Weights of a small GPT-style language model, trained from scratch on English Wikipedia.
Size: 14 layers, width 96, 3 heads of 32, 6.46M parameters.
Architecture: RMSNorm before each block, no biases in attention or MLP, embeddings untied during training, hashed n-gram embeddings, a smear gate, an embedding shortcut, capped logits.
Training: a variant of Muon for these matrices, 6045 steps.
Each number is 500 + 25 x the weight over its row's rms, rounded and kept within 0 to 999. Layers, rows and columns count from 0. Numbers have three digits each. The size before them is the row's rms in percent of the matrix's.

# layer 10 attention query, 96x96, rms 0.204, rows 0-28, columns 48-95
076:520492477466509504480536502487511504464504496485494464513522495482491519506521515488500467526499483472462552514473535536504493540497506501503522
039:466459504492542513539480494504505455538506517527498523525504494485478486513523510490524523469489518512561459503509520469497499487478523543521504
048:468505544526452490450540499526495464521499512491514493487505497525516483498507550486474534522489526505465480511502495480476510487491493559505529
040:465538519499503508479522514511529507513509495480497516522509493525539483518483470504497508513507439494520517479452485508505500451538521480491478
061:503527508514448504491490512534526519493520479487495494505495523527522506482541536472530530499463531463456465478515489491498501476520527542481538
057:492514541522505519501516496530503468494486459512517536535470498563523486508494503468489524501499451437528492461513484475480511478495510500505499
090:520513503510484485516497482494506522468510499509479482501488531524500487507518561483518534479503534487471456499507472506485507487494544525510532
069:487508496528480517489477502487520473490510488507513485506493507578501494501508514456533535485505510465521486491549469491473525473489524514530538
115:496483501516534534489531531510497482528470515513521513510507490477503500480491449520475483510486464472529530521491534492521479548495465499503500
115:511478528442512481453516487491488488515493476507447498522486466470496530513476517549503493494515517520490480526489454484476505436529505485454456
136:508483505511496493498486487525548508483527556507467481489507512522472509517502527491527516510496516503464457537507506507513496492490529513525529
077:470475480485464490482504490452485484489464491502501479506480523501507513495533444442542516493493521509527523509527486492483510529508488525529560
147:491525496535481512548516484465481528512521526481522498498529487497515422523536556472479507488477486487472573500510536516517484546505539508503497
120:491496507523512568493496483492528526526475478503482490480436521508504476470500523533493468465489473487520509493486485472531501513506531497512459
100:505480521454505500484490515498503446553511501494495498485515544500490520585570499475486506507487499458551504463513499494472478494472496451542507
117:478484530500536474474475476509497496500519491523518488478469508494510518495507481482501515518491522499442533504513530529537472512506475513492496
134:495514524510508512470436476461539493483502503475499524502481504499519470508529541493472545508555494505514527496513527437516489459522510517444437
133:509503487497500472453546516477528428479495486501486499469559505509517452512486485546470492486520485472501482526510525525494542484544525551488501
110:518507499464474529453526432503490509461526489520523498552495511533505464473497494506506476533488492534471465486503474489526521503539499470507575
133:508494522501523511508488505516508442461466502484506499495530518519543484463499473488519462458469525504497443439496489482533507523505487476565559
112:524492479453484484527454508479493519473471503508496509548535525541489513498469516484488460518468501458502523508563496532521513472508459514505471
113:500429530467507493463469546484465489483515516480496484494487440526523484515490518533520517539526531503511535537510465465514524481531521469465489
145:488502498514484513502520468476492495491496530484507504502520499482529453474490499515492498523463521485506534495484558491538471556473488523493558
129:525511502507519514524510488490510522516497488477505476463531520512510548473504467537509540539474520507465509506516478500484493457470518502533484
123:509528516537514435477509522503512521492503499520495555496491472507491502490495489515497512545523497521494485510528467501464492498511521507492542
120:503529496468499476491520458516524513478504527457494518481470511525481508519476508528508530523546458482479503454470478509478528526455495446515462
136:480499522493541484523517480512500457535523478500508478497507482508527476451507548517532501498523483508486537489503424500510514490530532483489521
135:520527523506470454468460496495511494500470489548553533495495438544511519510502495524466546469490499493506480493503485510497524429483464544500529
137:521493515473478503468494526564514518525517569494514519493479484525441481482510495455479497534467454486488524510441535503534538478542536488478492
# layer 10 attention key, 96x96, rms 0.216, rows 0-27, columns 48-95
037:531483514471462496493527532482468459489525516479493503508505499479510509492522506539475531484470477485451510518543514510483450498474489533484515
024:459540492514503540536507484501511460507503480503490499498509494503518559493481515518526492447469480478499514494500501469466501483535508507513525
059:512470475474534462522495515471473536485520468485501536521520521502541460514535471465452528526524516496518514480489485500532499503549491469456470
065:492495501510523477507468489491511487522519495528532523484472492514509488498475494477511557505514538532540449498524471511499500499511526571493463
063:539488516456528456480485496491475490490517515506489496490491473490524470513536507488459510514557536528473513519522497489486517519467460502412487
058:531477478498515471494518461510515503499509534523547450461480473534555504551483523474486539475536541524496465533483478517481478484474517528457488
078:547463470491528454506498517531487479481549485509521488502462506511507497521491485513500582512540525503475470500536505494463494512525481524458479
054:565510499488467495492488493546481493453512520530549496485448479513470507531495518519496545468539508501442476550481474515500487489485493523472498
075:445525532478512523516495497439508499524458501477484536492511519480514488509530483518477419514485473528537547484483513515512493501491527499507479
059:460490517500520457455530537501507473521531500506484517485499520518506499514504517474530508515437536480529473500513533507452533505501484509500542
081:550489494509477475456519451516469500495542508570504493502494504518463489498472511512488501513481509481470448523509516498493490458497487486478510
090:476517494502513526431520487483503478522485498474463489470510494473516538452478500479506451508454521503539517546523542487514515507491488536507493
124:551501477500451466524510478507485544508522541521508516486507510488493462482526468521472475482517461515462556489499524480488475506502487499454498
134:467548518549499515515492501480482522528507525516458503491496528484524426509508510514508467478468477500476507495488519487497479492558532506515483
110:489498503487515521473481538524537479495478530523467462487501530512501498529536479473495503513492475478519524488471489473488518526514484514521498
113:456491537527524490501485480566497471547489517485558536502506484525464517551518473520487513490471518460452482470545511490504477457527512508485492
144:486517532539479524481489505480494495537495519516516509505516502505508447534519498481462534535512483511516521534486462469520488488527497538479493
143:545521535486505477470489517507505459477533503527478494499488503489477496496487485521489499475515476526515515503485548526473497483486505513445482
111:480495508467502456491493496518460477544483470478522448501536574538515497468467520502495470507534478490489498477515507503513480475536501499524537
146:517458522512503525494485486446518494501510461486506485497539509489510529474466484473467522485468494484496474450474497518524506463496494528529556
123:507452491504465520505497531484499514461469494525505450490521495524503491467542531528472491516462517518528489490530485535477486500513509500520513
122:475481521507461484453484514474496501479528523448509483504470485503522476547501495486495524545522516519511537545487507516515529446501555513490493
123:513483477506475488516479471488509445487469500527517487511506461485559462477487492536492462506484493505507510521497568526496482535476490537520495
140:514508497516521457483527506504498554527495505516539474472518498504498522503520516514509509544524506494470550504548457489500515491471533520532490
154:507469512524479490496558474521491543512473506565501463514518485482494470508516474513510545490491485501465529488515501556498498531539519566501550
128:528517479468514490511510518497499473478490529477493476517449525513515460501501552479540508521511464544525519454460479461485467522466469465515494
148:475465513517545474538503507505483513515510488506513483457501496517516483463487529475546527519529503504498545503507445528487520484486535482473503
136:488514490539475463483478516509543472517494516531530500531494482517576514479499486523515520473476497515513469517529509491523504448466438531510526